Part of a small language model's weights: MLP 1536 GeGLU, a variant of SOAP for these matrices.
Each number is 500 + 40 x the weight over its row's rms, rounded and kept within 0 to 999. Layers, rows and columns count from 0. Numbers have three digits each. The size before them is the row's rms in percent of the matrix's.

# layer 4 attention value, 384x384, rms 0.138, rows 362-383, columns 0-127
113:508507517537499462443513513560468557544476552458453437473472490497493454526511557500476514546573459431498514439577496487483479521418538401536524524531518474492545481449552510538502491486499542531512480532487474517516528527541505463431486439456571462500512493518476447511564504484462498496437475504496551474477439561469472433513439430520543517497430401530451521487492513545489492523476
116:501536538465549474466511521597517493483500511521519452464507560570473482443507504485454511479432513454563414548566532423487445455551501561512551444565505496554592445473521501510479428533531466555491520506518522520495480485530489465478502493495496464442455498493513514509538470513517494596549509433544469420497573465431589509478555514478525531531466482529427469476626523504460522460580
117:528525533579462480514605476409526468507559424458518486551553521538517596481522475498496477524532431475521511405483490532523438474432466422512514449417488527551477465506536470506427535463507476488476511518496489447522540500527520540485539523498441514519460434485507537458424457372575543449541466484467540531507566475530512571513452511531474442565467502468453472520533546454569585438568
116:481540494481516628461499507522531440413508490539492476440552580473490488481511473467508457459500501607537494525497461507571516528509468536510500456498493518491516495440522460453569488557476513467445431530487537493484454516442426492495498467519504520454517471502474521624484546538524525537545526530519512487491574492498467496448468515466507581520492430522573480510511467497487499482389
112:521489442478466492575500485473471497442461478568448444493465487562546532560493533516466467448542500526459462451572485555453553490541533522498503494509478493494498513432492497508449578498575514459530537433493497515486510520549537477546462509458536581449502479505447533422494483544553528518487506492513524544477386538566542477496511529551523552533523502540505481473441511471546528507577
113:507473527464455452480571444474444483513493475437462548502415538611544519456484493489534466501501466500504528447426528476463517504442489461524574525520475476427556489493455557510504487544465509528460471527534503478554458511496455474480505445514553541506534484508609443570543459432490544540556534488525491446498544488505552453476620504530441501589510504541488482477516558516541442526600
111:500525432463536510484497496509552479560470517471480521509508565479567508521495504462502524512537422505501476510419494550505571471460549515503488505474539612508565538558461534527542444503495397536493476576502456534455489443542528551498486464496503597454539422502469539408508483466493471487547570516499494538439468470441447529474536471428496465495512560511621535469487472445537486526528
123:489485554547476522491471442519459499471536449483489569510500560546490466594547421497456487571477478543545486447415471442500510492511506498430473517534516487497533560531524474517496511488414477517511495489485483501539479478509526489477544513523570472487493512542499491524501520460516530475519510477403421459477515440497457507508471514545573537470472577487514509521537570480432506519448
116:566483445520525468481533511448522508538482478426477567450476549472513550497495463442500513526416430558543542498526540523498476529494510498503455484524543479471498467463441551505457462489381434541594528578428516549488552526504483502500465526527470525493468494488503547504518494504499498491544462499472488460463447450540506533504512474509499497480498488485543530511485507541485537460519
115:532528529480448508467494495518479480513492486481527406504488495505467522524490483455437502483459487472476489467508523501494533580426486507516529455393566420508464479500461583456543526482572505440542468556461499522546449538485503507495520523535442471496462612513458514505496493549398522479505437538489456546495512468451530437476562501433506433482543511448494514540531489531492413485489
116:538472468502450539518488482442473512495484436551486467496497528539523504415450482460498443576494491505499474509501468504499460474531578483493481492515509563509476415466504505439463496548579473503535465483544508484491467510510518580554555438490478459512486530506514533500501464487460499430507513581481520435526455498541498436495483414518478537548546519521458528458614495464545465538414
115:481502484562588560450531469469530508465519513556517503481419420500515488546509488438499557436470493463469484609521519519452541467503506584502492491477536490395549492511549526467482463509567562513476487557563577505505564529492426469483504510536544512502469441448476498456594460524480453486498537514466468415481483581437501522501518481491552475532459530473510501529532491498464530557565
122:501453455442507546466495527448499454474533412560496491448442511471560469477526542539484450424521507445506553499548511463442545551461513552514549549512502509539442484579497483566488492575511568512478485520513542584481510494477470510501424572528428495504527477490525470471466460474471526519495480510449459485525446495437576420461548503521440481547470544461563462480568591484483527489503
122:488447413524538460480489473500523567583574526536502480503438540560516495525565447502513460499494473500539528492450489493544533455507464505507474467514510515534513501541553436443491549537502491504530498443561543472394498470498518553476535548540546524433555473509569540588515568427485483533466499480419496522505512556473469437561487540461420553472467495518548460467526487515472441510482
115:459531507540503492515491542521534459449559529469441483524443485563469453557457485440469467467491485575498517562468391543460508518466499458490449544529511461498516490517464438484492484537525489528557477463546552501462507488532511541433497546452395482530449456523601511488471543473532499536501553477498604432475590494503508508508498452473430552467554424455436543506431455563459471521471
119:468522462534467384480545509478505482491513487477530460516503489475507467493478407463503456455459527547484491459549508506522508483463519543563461452529494446527566559540552442556506440477493547482491466522431503538511406431575548541480513500526535531458555481514480512463470505434437518530542475536496525519519573461415538498496513478528545489429524523519446460431501442470524505474485
115:435513500500469496526460520487537440553456532515531556477526392480514479456606478528528522493496461491512502485444550470544520518503496526469547507497474495540493489476524446540501452523481531578596509413561412546498512550525517522482493483495475464563481441449486533516563546506501527588511493502530551510461494562448532557530521466517492472521498505525540508443507512504493546470458
119:493497505400494473459506463493531473513539552521543527476528471527520515478474498453585523531511503562564558503520543510514447470490532548535510502410472539542534467486523436479561503438471440508536487475481533474500504507513483507463530466460501535469507531522496448495479565474564498484520493530549509562436570488509525492543443502495515524511511494521445552534540463523543494477473
114:548509543488526525574451456526518547460514565429534468457506520512483449459410447457516427546608558505523511490482526483422497502539502496442461522540526493486454531503510553456525536486491546460476541509498493511452459462501443479461458481491540497472574568528473527523457416549488522535477442495609529524502499491469426529536504513514447480494482471467506565519458488519446562535567
114:484496467498505512469496501530457459507466547456496544510584533530531533508455498532519454502490488480513462505543456490463488450539546504559495501473437536537429422505490587448507505538543553494514462507453514560470508486526539488542515482507522577566493461482479445486488441412526471441440545505484377530541521435485508516455446483490531502499497510536523570474487497525457539468525
117:488513543509515438422470434513519494537495455466544496462531456433572446545527546539432519579443518516482488501529564519479490529448526497453517498480547505510448503500562475473476516503515438542535458463488433504446586468530517490538435537458525563503505542553546578505564526525519465549566488517535521474433458498475505454522514544544516546505481493483440520535495472526508589502515
116:531458516529491424515566469530546536486461500521528440530569442521533425533609476546432498465450425521473501558513529525532495515474392485447540444493532571531481485523543520515488425534475583514484486425499452485530557430523548517457445466459507501561464565479489526477470512502597442538443437500472430439493468551466470493536592501492512538526517573529421556515496496570500452506512
# layer 4 attention output (transposed), 384x384, rms 0.126, rows 362-383, columns 0-127
109:482464421495498525421516465503441533496481549463537515483442559490426499510546547516547504533555454499494505491525496517503467514425531474535507516558505536485507508463491477544465528533462552519474478488539525427501526507508518534479486456449538490476520474550471486464496465522452488501473501531534544456435484506483407474568427488480464510413499485572478536505505451496548450476515
116:480520498416462517517497533526465499407472538514557540549452492560489474571487502462460528433477510484572409559541554485493513464483532456496514465567492408465527482494482506533469489557526464492537501505452562491496467487433478465511492511507483496467518441570496588522591441469539513574552488547500506439497513470529506491510550578462496482504502511537457479488486496554461565560527
116:507544438501526481520518428372494513459520506470538463548553538455522535549533500457514574477552425487514585433553426533560540468443538428497579458523524499515469514420458527486463503392529537531422516467472529477550473520537466532446489477434472545561457492517464504451495498466483531505540539533549449584516527429527557557467489507549521398544484566482469496511528547440502534483529
112:454529519503436596486483512542551498473551538509479418463538562443435509436544520409422505451541501588518460521463495532500518466504520471551546468550525473518547443582495494473510493538507502495428502521544521507451567500503429493524526506461445472507484514457527496615456567544469572469572529525520526488486579494503437538521474456490503555490449466489523430525486433499469527462496
111:535532512512452509543464514496455487433490430535429510444526455535598577534521496524516485479566486516458498485477501546492491481524532569468523466539448452443460546544409545481478540464451554507452555527533523535559466490523524486508498488428554570470560573468476505465534519498522494545470506500483533578451427480515521515530551577564551567500604492525422497474503478468520561512522
116:494512485519433483483566480467445519482439493503493463543413471520493497537513499460511392469531504497507510415471521429471497506450540510504575561582474493425548528543431608468477405542513521517529473552515457524522473465499457533493469438485464529505536556543532426530516543499534505527544456475544523470502566504501521543462502586498487488526467535560450534498483513509587519520502
114:468498486490493502566575565514458477493470555526428544462496526432543496504529526512494481532532452524552470481515488530497513519475551454574476469525510532479533498508557518540512449542469508527494542540428459525407491514524590514467549530419552571426469412441445475438491461494533478537563489524533494516536484451492560538492507474462456523489454504469429406462446475517511455453566
117:508529509552556531475513477465496523501577504528495464512501554511545494525548420551535453545490446530492479454512444498531537552523488459528462552495507475540502574512516459455449463489459453542484489464541512516523532508492437554547478534485500513516504497487540510555489474420477532544480590503453420470540461514564465526527475502558517504414529550573528546525494614494427512479454
113:540512527528561492439558549478521487473472516465472475455426528465500491479437522441558561449506418500588486498595487517446474539514468499500442496473503464481562431495495514537438483477520503519562556536451533463539514515528474499483516590541400509452503476535474565518518522515539447469575493429512531458452482428511429548487518523498498498437468412479524517537534563552549556439459
116:547483447497437498482461490498497449467497497526478458473551493539467497510468517528505509413507438507405496499503512457528488500443485512482502459407530433511482465531530575393526589535512455452488438527546475510477422478448504496540481482569470483466474537463485521509487473528439505498473468497552533491479515437517542477516575502488515423466514432504485498556500560562538460540516
115:550481517499409473524472464477435431513452501501457503510433457504516527506467521520391555534426471449493498525517506497539490475496499465522530495575544528529508485487510517475554498569550477537536488480516401498544524505592509573565549506475449552468491541451522499508510535518495492461537513569469475470465482409460483501543496440514487515497532537561532559479545448453513466514460
121:471516388562509526504484480537510528451494511522490509507428437530504467537496431514522498553463435487446607516589557482448528534513520467457563550468461433433510495516487516497490410505515557523468442479530521449415531482515555508498459515538519489481465452461474511485532475520465534447534439520501435454545478526482513495486539554513435446558506557525533523545469520518499539550542
118:463423458491541536494477481457502491502547397460469492441495445548538424498431522432511448466477516518533569488449525489543524549446547468529549542468545548536444535503440507491527466570515600536511477530507454538493478559453501501527446550520434517539587471543447473494468429504505484495487499460505445520555479474481550458465486522531490544473446543410559520509493480498528482540507
117:446410457545465433460510543503473585545514524526527422480497604504509506487527448521524475504480519532515494491512538526532507485484472471500549542438519446497530517479481494498479487540477471506552439493477590463440480520545480567514541460567515476409542410495538437482558517446510507516522533480449454529493534469468485500576475503535453518514483529505495443477538500509464502577463
109:472544511525543397541478581565502473429486482423482432596430476499502446506532525444477451451456523558485507572475487536497502514434517460504495509528513402501467526506523493441510412457499547509512474519540538557475572482472458482411536533448407463511443412575526458447508558525502549553523485474452509464554565557430469509532523520533505491465551440467480541442450445468535410525479
119:510480466562536514479504498466488531525502570457531432496493466534510514498492485478520494441489510483433490518534422482494479467490499486549495497515471411578485501498530520550475449555495454453514501554435456558504412459561560557559503513517537544437496485551495463468473456490490506530547487488506525524500535562511563494509587496522510493471468505539516515448466450502499528539560
116:491438518449472517479400455526518510515537474456519574467532459536536469505551506477547566449536507515555530507504577463560386525468457492494498527532468470506544559558436479537441512573534456542526510480539449484503495494498484495499494460470500529482530455435508455435510509555440564551557431476471567494475510470483520428464554500468455447496513580516523495460537482479509592468461
114:511443535499452498487465509496464521531558482455544478458523486501479513512519486485551555451598481456526540542500577417471456455470567514548458471434554498577537444500564476499492494449442495555499475473475516532432499586521484502553489484497458484479438478533494477457467576442510460474488515506513485456469476531501534444544495507518505431531500439533499522550566537513599550504494
120:533519488498563588493427458465565521440557556493441481508525477509453447489466489499528396485504518547524530448573489467497487477517558480478449494483450495489462514467481502506528498496542536442472524481523494414515452472485426529523501456544459514497502545480459512493473395532516467500499485526566575459448499485551475572496505568506444520493522491494500604591444491524485573467481
113:432472479473464479454497467522459469480485522531478512507498526513523465503470546473503530526560505453504440545579510504484503500572496533552494492508415556491441496523414527461482549486540478489444508564455450476517544480505558407602528516527498581555512516498524475478546531460523464489480507528461415510475545486542465482491509504488489485523471567526464520505526508530532524512505
114:473598471569550581395519555473490508490543457557522513499532486516521433586531538531439471539500486449425487434531530400521436496528544513460490507479522493481523511487536524539446533545531493554570486471423478467485558572536500471406441501490498515511535541549584536551491516563489447494497450488531473454493462462561523485553478561523462521548527477498450488503477496461530521496522
114:571479468521476492535541502492463533419543495519543498511533486518509439562563490530418500516444451439554481428475493527557431491518498500465521474523534504487406481509491494532463457594476565539486505459508466479444568483517469500446500518458553537524495549444486501498484588468531447534567477450509551388522533466412479525555571503499486530528457586551480472453484506587509463486462
# layer 4 MLP gate, 1536x384, rms 0.122, rows 0-21, columns 0-127
101:539574458480493494522483521506587430477531602516497557549577546486436524485468462483582482448570484477536573540530502450392453492524470516582513499549447464528479569471501413617531502542525524499517477468493581504513577569486458530584483481536530536498430498493511450482503560501508509499489507540551482447445543469544473472512504505518486492521516460518475410418510541451554489465495
092:500533492486485402548484478518495506545469433559495525480497463464490454472430484576572556539498417473522419545451493513528571516496476553483532559493508484548494556491440499532519522512397439475531473534450514530489527537446483533452519501525478454481453537463514464559532458492507520541464484532491534466498589475495493516465483514526502462538497495469504556527466474480517544491481
106:545460517543573491482465506540565464541496536498480506545432568536471543557526549527585447432507475511457490473586494465473554485457515477533522557414482498518472636413461485501586486539488518521536532524524434474540461454503535467444425457539475496537557519483473477496567576491512521484546479481431486491486513555509486458538491475516484506503467441526573474490529490486451449488481
095:564584434483419480455497459544509521491645542526503443501513513575471490510464452481470474513501473492426555548468532497500459496484499577419483514509614420479511462563424449526559489476515460476498549478474554471466423487517521528493457529491465525457484485579563521467494518521458485482513492532567417425461485411468430474475455485510512473508515468461524534503500437498459568519455
098:497552511463409561499509416599508466490461493544432536525603442486449485502473565495464463530461552532595490536464507499471546515531485489558484494509496399487512495532471474526456454490503502472491439478551502542528493536461437509509435513557536498537517465527485499495467516486514541510491515512509455552445504548521464455506422462502493538495519571478478502483491475491433589505494
097:476518438459469487537509477516509486572482572528571475462575565537544453426560519543501522495448509464456511455515520569465557466487536470541488508572528502509467557490466481484523434583510483540489503508575522472503553493497562485569564486461518445454532472480539440435526535619559508435464549533540531477457425486538510499443546546536513502500473493443543505533526504469516481493557
093:549511437466425463499502410541517562498517518525454505501509570476528394454528462496536522525483495551481430506538548505482507449548496474503502441480531486483505494527461512517528461509518490412497468521558435465460460508477479534534545492493473564429423556456471501527528562466456513505478497503529511518570483443485508470518611483453535513561473516619560475596494603426442563491504
100:431540538438541408522508474518446540511424521505567518519599553499508493498445447530515450449524538472452466553502482544555481531448431546502473527473507496438519479455524533458436467536543501510482472522508498471575542485476425505532537472525464469551489497502518458440524522501426500414512470517412414530521492500503485493471481452570575497502544575459509500459455469522497504468536
097:509462529553445427513479452495476496539452525524546416485529507511527511441467495479458542464529575489513433515482487521481428438516489537509471399521488457515518464460514495483478483521423513490547470490464480534432474468496484510500556547510447502530528501498513492511547578493444571492455508473488494443517488451464500540480524566508435507503468512529557563523461491523452525480472
094:516493490528528451556497440563480406527592485539507552512578511534523482436555527441548484501511460486505495511462508532383472494553430478453556514480449495472450512502483461523483457468466500559527543553473472431493495532524557448455600528493501562478498491527429543515551547550499550497455552510441534502524512432511482623550483464576499516486477495522494526486535568506516457539494
101:536487453537486544572544443559515494579494429455483546478517532531575464518508553487469529503489497538569553531558489537546462477469578467474489478555517548454458560488508471557585534476486483532548542501562478471445567469556430435484467421460436538446496478462485549450503485528486455453524516444482548510516483484464446437459518575440568487523566489543544487485495529490479546478503
117:520465550489446552451541486441515501486549452516533472486526496509478493522474524469529461514474467415573518555467495488588441511456461449526498448517450455480453482527487406542445477497510480582471469487515529493558564547480496446484498447480437452505569501511551525476561419565479491493558520466447522490424512486531412577480508484487503473474524506520554511487510503513527489525492
094:534555502502543505485501475529477411461430472460473576473485502485477546525450509425506534548520543558462476526506460431565510501513568459454484565463427395489431500536551476487487522501474482529487578434470530513515491539471473473475445489550511503473528459504492479498520522543526534539452548441461548504525546474474487502486530524507473425438524497507525540436534500436525495578549
096:496506458525518456540463457477518477525515459477517527482522493460487499456523546517521574549540469502430450437481579479526414493491529561496481516476495402477399525481544506559502423548471577494493452475555506453486482505520481441537501509540492441520534486490489500509518467421541531534543512503512514564464446521466537472526445452464467569580500465524461519451477459458548503565512
100:522552473514482569500504481551498513474529571544520431498522473443471537529584442524507502575548439500555451526411503480580558519582512595486511438569539522497592500427570543532549483506430538509513514519476535564500481470551495496479498560535516483527460538493519557466484469522510491489411464491486591482499529437376524485525495541497516522500475585439437536531574509468484530416585
100:560460450528424516452490444397495542461466402516525491522545472475498495547509549439530505448496516453515494495465513556445451415488510534496495500506486472492469502527515514573499512508470484484440530424527501454569493473455517411467520553461489464502546494440533455537508445497526513552545470566459484486503469444582499519527515438504504512535483407558540559481495543506428550459510
096:451521453444525544486546538531489495549549533494499517492448522576536619474473517598491528503533461459497536451530537528604449525591455509489531510572544498484501523517440478432492465469523513474478497508512456511486463555483435467460474490556492566481503511467525521519488596500545518515484464434481504463513531470483568441526460516514481544418519512502524485540537500536466518481430
104:574519481552525561508530435468508539470534526463416519518493501491400518411594586507571483521436489535432518455493502407530519509513511480445503538426480488480512541446452515517528437525472560472476499476515507535507499529618543446485574507432522500546506413472483541498560448510571476469498484525524470495527543551519466506517517501491573464491524542494507545574448478501483536557495
097:545545472555508457500532477541501555514448512523502478521611561553445511511525471450475463493518500492475480486497486475541507500406486538497506498532501509479471503521519513461493484513477436475516421403551472429445437530544538550524501580497457488480485511522481518485490458468441514557501488517467528555544452581567457496460520480504498498478509549529497546539491548535529558510479
096:509514548565532489531504497536492403444478492496520511481517570537517516456523431416500505536489482519505514562515571544484526500543474550469477543430545555522509501480510536551464481528507503494490530533465579492524551500463525490509505504442483510459543510521500513469490433508471474564501536545475553513484519595541452538435510572484559495503473488477482514494466483467561509464532
104:561502509543540519470520423523524524482527519428560550515578453470482491494556571464527490441431567532553453453455415483496504444527512422484583522505453483434585474535531508524523452515482472530455504490492489551522516498486534469501424512520565521543433551492556506544455506484529527506457511528438495541488514519455492531543530505453464508528547463584459492532479438454546517466578
098:505486510484543496516442470468417431526451566531533538483546470452481506472540472496539522488480509461510476578498499485439489498520491553482509494469462461500503454579464500490513496503483524416571490551466519433501535507486439473459513482511468449487516451542406449526565502528514473474576521507544517454493525588499454534522474529489545507553533539505500518569505512515524499483481
# layer 4 MLP up, 1536x384, rms 0.129, rows 0-21, columns 0-127
102:455463509545508469489528496483507509486506576578462491536489538437570475562538460470603550523504528443493434540520506469515446502501428412513447513499521456530558478480500506491466533452533487515481606530484447510437465500527542539499466535468570421565491471544483539478481488463488500528451528458478488509527445473407508476517479505493576520538451456429493475513529447418568518491515
092:507495514435460418532458536473424557540526501531477457539525531560518540535533575513491502571506594517523453487516488563548579488451549504498493556552495476480545559569429519514532537493551465562448489492470533472550557460513451554453555445485521471467469444496528524526564438453423520489425511543457510487464501522493512498474522459506578426522488539526552453448479531554499528551540
112:494568465494490449458593543508473569465439497499519537510539512451497488430498486480490492477470525416516537535397525494556532492501483508495490501565553522441481420520471458598483566498516551456522463475519565440497516486569447480512551498532461525481386453486476508457454486473496481464473492563514518448536490518451537544453583528498482532508486465499475490560521545518570489518533
101:557531492543490468499543533496454553462524554490495422486505559482507512535428496507509455516565442432521534493468526463444514492514455463454432523529577448508479476570523525542516483471478535524453532492498434439483463514476521414472479517523479465468500443576436482476514475469496489487556477480524541394475566534501522486451546530492460530502459524452530478446503463560571541501520
101:575464522506515540478555495537493545500573497494609491519543455477461639499463466552487480505451463532587530480442469460557477550468487564511505576491455518509527514528461410504486552453500472553486533583472566500457474489532523497496512477486509479541518479464502459515467485499499494497421488495501497433513502515521459478402540568483427475454509474544473530520519504543535514444526
102:549453455434546465456544493543520563520445510556466426541553576488545485538522512537513561484529495507520482495552551521489435455434434498519490486530516530555463440522490464423534526527545476449427485474583513515476535489549477514517444469416538496518479473472387526419503604484493457556431487552518450533509455526505488514443483561464471487469515510492516534468549549523546529600520
095:450456464413539414489555452554486458506514495464487524502493512422451518518467459498514497508530494536474566549523517484519584449608509500471484506431512449482427523504466465483534486535435440516520469525486522472548479579503473482483538511424512510357495552540522481520457559445451550501559568505495416600502510452517495447521525529519527487470487437508508504555525543558497459458555
098:460480479512529421548492487469441515479353457550553498473481531491497466482421468552559451414489519445471480482482432429475506478493517460480490541452457528466470514503498568501504502470506483532485535466509459548531511466453550572495544511515470512520437468479519558408558480514457557494483436501417531611496479519528434534497456557511550483486508508522453535551496495487525513490540
093:436525500446480465510436485543495496545441468474572532425482506519516470478555499508479465460455565477488421547512526506562494399520502500538512537450458447480519448397585485540563521494500457515475481546511526496502473474523463497473473475447486476501499491515506438544514511472526512417508491429502483494454505471486473492499468509587506553510498517511486602441487528516527438547447
096:492482504451540509481458399530513538494541478536543500492502491506549578492421538514537463494515531565454477503575462517462513494501547512529459509551499486514557497504506514532543558504451482532516440547463537476478482550626401527417518484484500517484500498521483566472485489508507488532562562505556493476551534554467515461543479499502554533461492477495458489502485563510501477484451
100:498535519556505568485511459483540479457447489554566509454430550515456504470503476529417465531541482525508458530499515513463538540455558547439472538548586507536551488496474460493440525544448462527477531533466490396474478459483515512548550485513550494501474525495509501447538418512591453529464527461451515521528490486517587587502432513539529457486508509494478526498444539536430479519564
115:486572492509493441432485509470485489483561532577509500497447507500493500485475463530460572509459476575516485459508537487456470517463517644500483513525500424573564490515496506479493523484440518444494509526450467510412458440454531519509584554529507487497459519536478496428459506523471456518441462605588488585539492499462509487507457544483467528443478448456420471558474536499457523538526
099:502540410514501465452513472576555477578544476505511509525516449493454442564511509560590478458491497398480531581529520455464469470528460488481516518478591524387484582514469483552487477519577528535491461552571482478550526553492499493463416521474482535492495489563524526450484465502549504544587474493548528508520564554524476511512519559547538535465500504487530505565458520500532496507461
096:502454508548508533503490524468493506484530463562468479491467492548491504489553501561523471481492511465513511493451459512516551456521522518505513498452517520475501499506488469411467505460490497534523497544493435495520474548474506503396443502468566520422464479540460458473458493528432518483383457493539505493525539492440476504451559505527495494596443500503475471595447474488498520522507
100:493412464481633535482501494535524557506543526478410503461503495437490531571459493464572498484533465482494472485514544508495464515456493628420506549542536494479512513464560450472469481563459493566456523434523536527509470478506552525498488525405506497486566544485494471405507531463501525511504487471540535541486538442462551442504494562495533487483553534456480486479509501516516489506464
096:436467460510545496562500488440492511548510410478487474516547491469501510457449522494503525539526502554509429529465519461457494485523489583570484522395566538503474485535480515540524492591538491493513549557526534475459555474570510569451460515532519534505472488491573554533498522450502490517471511569517499519508516506445551526439415528476494472534563503456493450492504479488528465516475
096:498474477441556526528489539495495503522508481500470494583548507521486465540505473440517587513508553498448483486470522485516453460540518575516503442512438506487571507511504494490486559437499481495522555538531444565523426491481458504478519468546498549556469473562511555435497453472517461391524533523442567487573511552433564511504484564508506509530520490526497485463502464422468531506534
102:519472496454498527499494520538545526496463499470572511540483515476506520478450503432459615546527497516481482496416506542498492509535470551480537467532491513490482497504463475582456490457537401551481528525497418572402479512478456536479432450405455476528516561550546529439473511576507441535496542428435534505536471494439430531492497481569473550494483471462541480487519545529454504414470
096:504495494505543476465446482445498524522555598433557473518490479449487498541472505471512507496462467557428528535466489514479530541524532436422527517541454502519498458467472443524533528505546541500480529505491477531464503493513529531549429477500498490522525485435525522448485525622500462460521450541459517499514510482475493510468503523494503529522548502464522480427507578430476456523500
091:508509514502528498561493553485456425508603431463480484556516508492498521473529509508429466462516520519520462515532574500462543529477465511537527453518515476478470530505497411433488522432541519527519466511503471497487484423558463506538531496509478424515478502440479473421523575493536532440503496441502439504461499463479522502507490484499484470481574528505515527530522536476480497478554
106:529432543513562417528526445533467569479498477537470453529562433435505548567509513475464566514523481489536434447414504464470512482465472479528492556529443503475528464541602468469475532502422530545463499496477472524456500528522568482561439523499540430525522552535497540485454525569478516495513477550514450518466548525534524506478575493524442492479474497552541490492419534509484489524534
095:481476506562471488484471453538521507440558516529552495526477555517458481471475471462554518460500554466473550477497506430434516474474493570511500475487496394463528471418481450497443538436548526488507476513403530490434506515520531469517514606414474501454495516436520547526520444460438518533474475519470530534513448491506495493474586516471531458497510486492438567461505462479538479481429
# layer 4 MLP down (transposed), 1536x384, rms 0.12, rows 0-20, columns 0-127
106:445445477508469406464475518445490525601466462485505530451499490491501498519462505548494470440464542527521494439480513480533491475522480452538563449436549467444444535505436526533472490502521569531495577512521466504531520466470437488526485431519496473487534546579524479475487523469484537519525398474495523500488532526490488496495480532492495547488418513488503426528562476452537451511516
097:499522515499521568466517520475517516378505528452502491507480515491484505455528445573579434475495498504458490473556537375528529581555495470540546427488556504571495529451568531502439483510511492508447485589426511479458499453565511492502459521467495558540497462470499518458493525553473508447501497477519552547563504525445448508509512636493512501502437532487579481532547438497526550487444
100:496486515488424529513466474425492439521508502595500525469545515491536517455547516540515477465511584515490472555564527462549473531455510508478573583559515511477479476458532518515530438408462484467517467504476572520516483524462476549447550509494470454552512474467500476527476537524534421487520492470473461572546467428509435515566445466482441496571567464483445496439515444562490527556466
103:527481496519505512460479472521401567528559462511476459481482488488510453488517473505529434444527420494478454504485413446500472488533450491452447503514449556479466474560563534439482439498481561489489536513489507461444447445528487548524496467458534519537472460524518557512553510512476540472400497496471546522500538542406507398525432547489550498542458493475568531451473452477474532525544
105:530565458490491524524521539526547532518476448471530514483492529586510524540531539514513554513451444505420519526426515485504518419561489470514567521493503497535416503471493533561540484509489465535509493476527499532442533555503455437503483478494495525493526533546508503451455479410538563498525442423465459525576508589478502435524437493504496548572480520533504455558482493556497475489514
102:494550490529531589516504513572430512564520535471383547484472458487461583484520465524511530492424513537492467453525566517541510525517531545546482421470494469542552479529482523519496444374566531556546449503454436556526474502513563491476537480513533528524516475482541505579482462496522484444496512435507471449532526493536525465465562530571470486525529462527560488481533512491507501535552
098:505540556607534533531403507494495524364564511547579500473492538543507462510496474481504462462462543565475497456516509519421586534455472515471485515461518467533536474485532590510497445529540536419488520536533490502472507435544454472507533467539458489571468532523464581493580501512509570517504487496442562469512425529506522462495503505532523480508529516499485507492441413515463494531486
102:464482502536485467424585500436501483483518506460525520547527509516490457502523459449488490469528507537506516627482425549468513493485515491481480471530481433440460520545509537527477452510456527495444484514512435515424489489490514457551474531493424525506501449486489536452530522391488475496474489530545483528467515487458517499564433507590555501494499398488539543518521510488474447458471
094:467459560529426498472482462531516472526475433533467434563472515505556477513497488455531486539523510492529477498554434518513498447485519491507418476499493502505510474498430528443557507450443570548524514439480449509545588477457456470492521508491525543490478505471487548483429499481447463492523500519549496453427475612488521517452513518517500546459547518431522527546455490529516470416466
096:477450526465505538569512544508454502504489458527463480483500527497519501481494580498530500512554556515512535522488504454533501472516540523518481439520492425494550481519496410422542491533508480475472552510455512509522511471539439499536481541460486486549491470422481459442544493458446527542532531494471494517483483473474516473473561396488457493455509523484528562449469497525454524490577
100:487526490546429550551500497522508463453437442525545503547498499490454436459474539407466462450460477577497482517487482436555522441475464438458497495524488539431455516543406473493513487472490503465563545542523560487556532484546476469495460444426552477538513537560562485538529502481454585458475504533499504485481440540518483480467417452473503531496572471586512459462477513550489532517473
089:483488460478484581578513570511458535530480548466488607547468475501482541493541547509484454513525472526480517562483594453481536516552508563443536580472513452499502552548484477485628476441561481486524547547487526545494481522518449523487507492434517512587476540485465480479437688420550504490498500477475526550456510532507520477518533499466484538483485550497457555452517468468560546532512
101:480434526530496501430528482536494522520533475498445494506407423523467520510430496516511467534507471506552530513471618499435501438567489532497461469468506437545567464528484541499510523577473574509457477550548424515475499435498425454501553480511493457546428516501431537448438510480500419557486485406443518530484506497500556488521483532469573493514539491503611575504490489560540443538495
097:474457492445441589480451561515524589463514504469547555498512548447500506443511477528473496517492424493489518528536433511536530547493497522563512499481445578434483478432462450464474531505560486560549494577481539427521566482480526534395508533520572446503463466501511595473541533513476508519509480446482526500490553510554426429531565583409540493530501505516460586507480553546489494480433
098:562455499521460475484508442540461538509464562471564508458476504502490531456486472495459472531522527534515500537467469535442639511521493482530536411520415548489538544472500510456465518504514446448492536487518502496422509509508562543512565549594508414563491472462566444577407472514451486498551472534452556523520490432586484544553430515507468479524542457471460453526507500452551548430446
095:519518512487483551530496508425464496473475577494524514531454487495447573554576522534484449536494522504570458526520549468547425479432518510555474522439461567455456481500514561532521486517452506557484518525534445535505509463491500458505535451476495508485511442516484497461527519499542501448461604410564474569555490494549494516419540517401522553527485484503443554489532493463448480525530
096:528554564559473534470515476531468521539495455438556484480479509495473520498538524489570489442477523590502500548498470473510465534462535532484411495548456439462508403473554462576432464563519568489487433557454531441470466479552483460468556491511438466500490494479546531526428500515475510490481502455560457491449526453540482489515495455440523439501493459451543531462453470525491454439393
100:509502464519445469479482440495478525538459504584506566534487477481482475473522448452605512548488471504532544501521465499548441511569502565486453520505446470433526484532568526466571547557453468420508458480517537556498509401492506411526573598473544505543527521462464510578583558464540508457512423511460532523498458537526485498535491477491558480453488545465483587507517550502442506530521
097:437518504489517496471486457500487497472479478503467488487596518469466462464509472525450463437486555459433457442528525516512500512528475520501482512457468574584492578533490463535482531439444505565480448484508482503530496456447496472482544467511462522514544482553490506557534526517546562482529434584472534488493475538541486494529422459475386542412494453517528484545503446525492528514468
097:510461506522521512507528515561441524472440550444484449438509492534478535484496445498523495495486509561480525524553533480489505450508429523552502477561461596477544537505441559487513561515464529482404535491490473518611459553480452502390501475443516449503540550495495501543446529461519501517420524470486491527495464553503496448494522469498481454440465517472511519565456479497489525453484
097:553527503507532493413560485496540541482502563504470552504562502548475456499529431496551486549561521520470462460524536420534551460516455548521539490525570517480520514489483564557455493511466508455480548490574526519481562485566563534523538542465503516539491523547446430524523424436547457483545415417416518497527546536479540435566480514475565453495500462475506475492482473516503459487489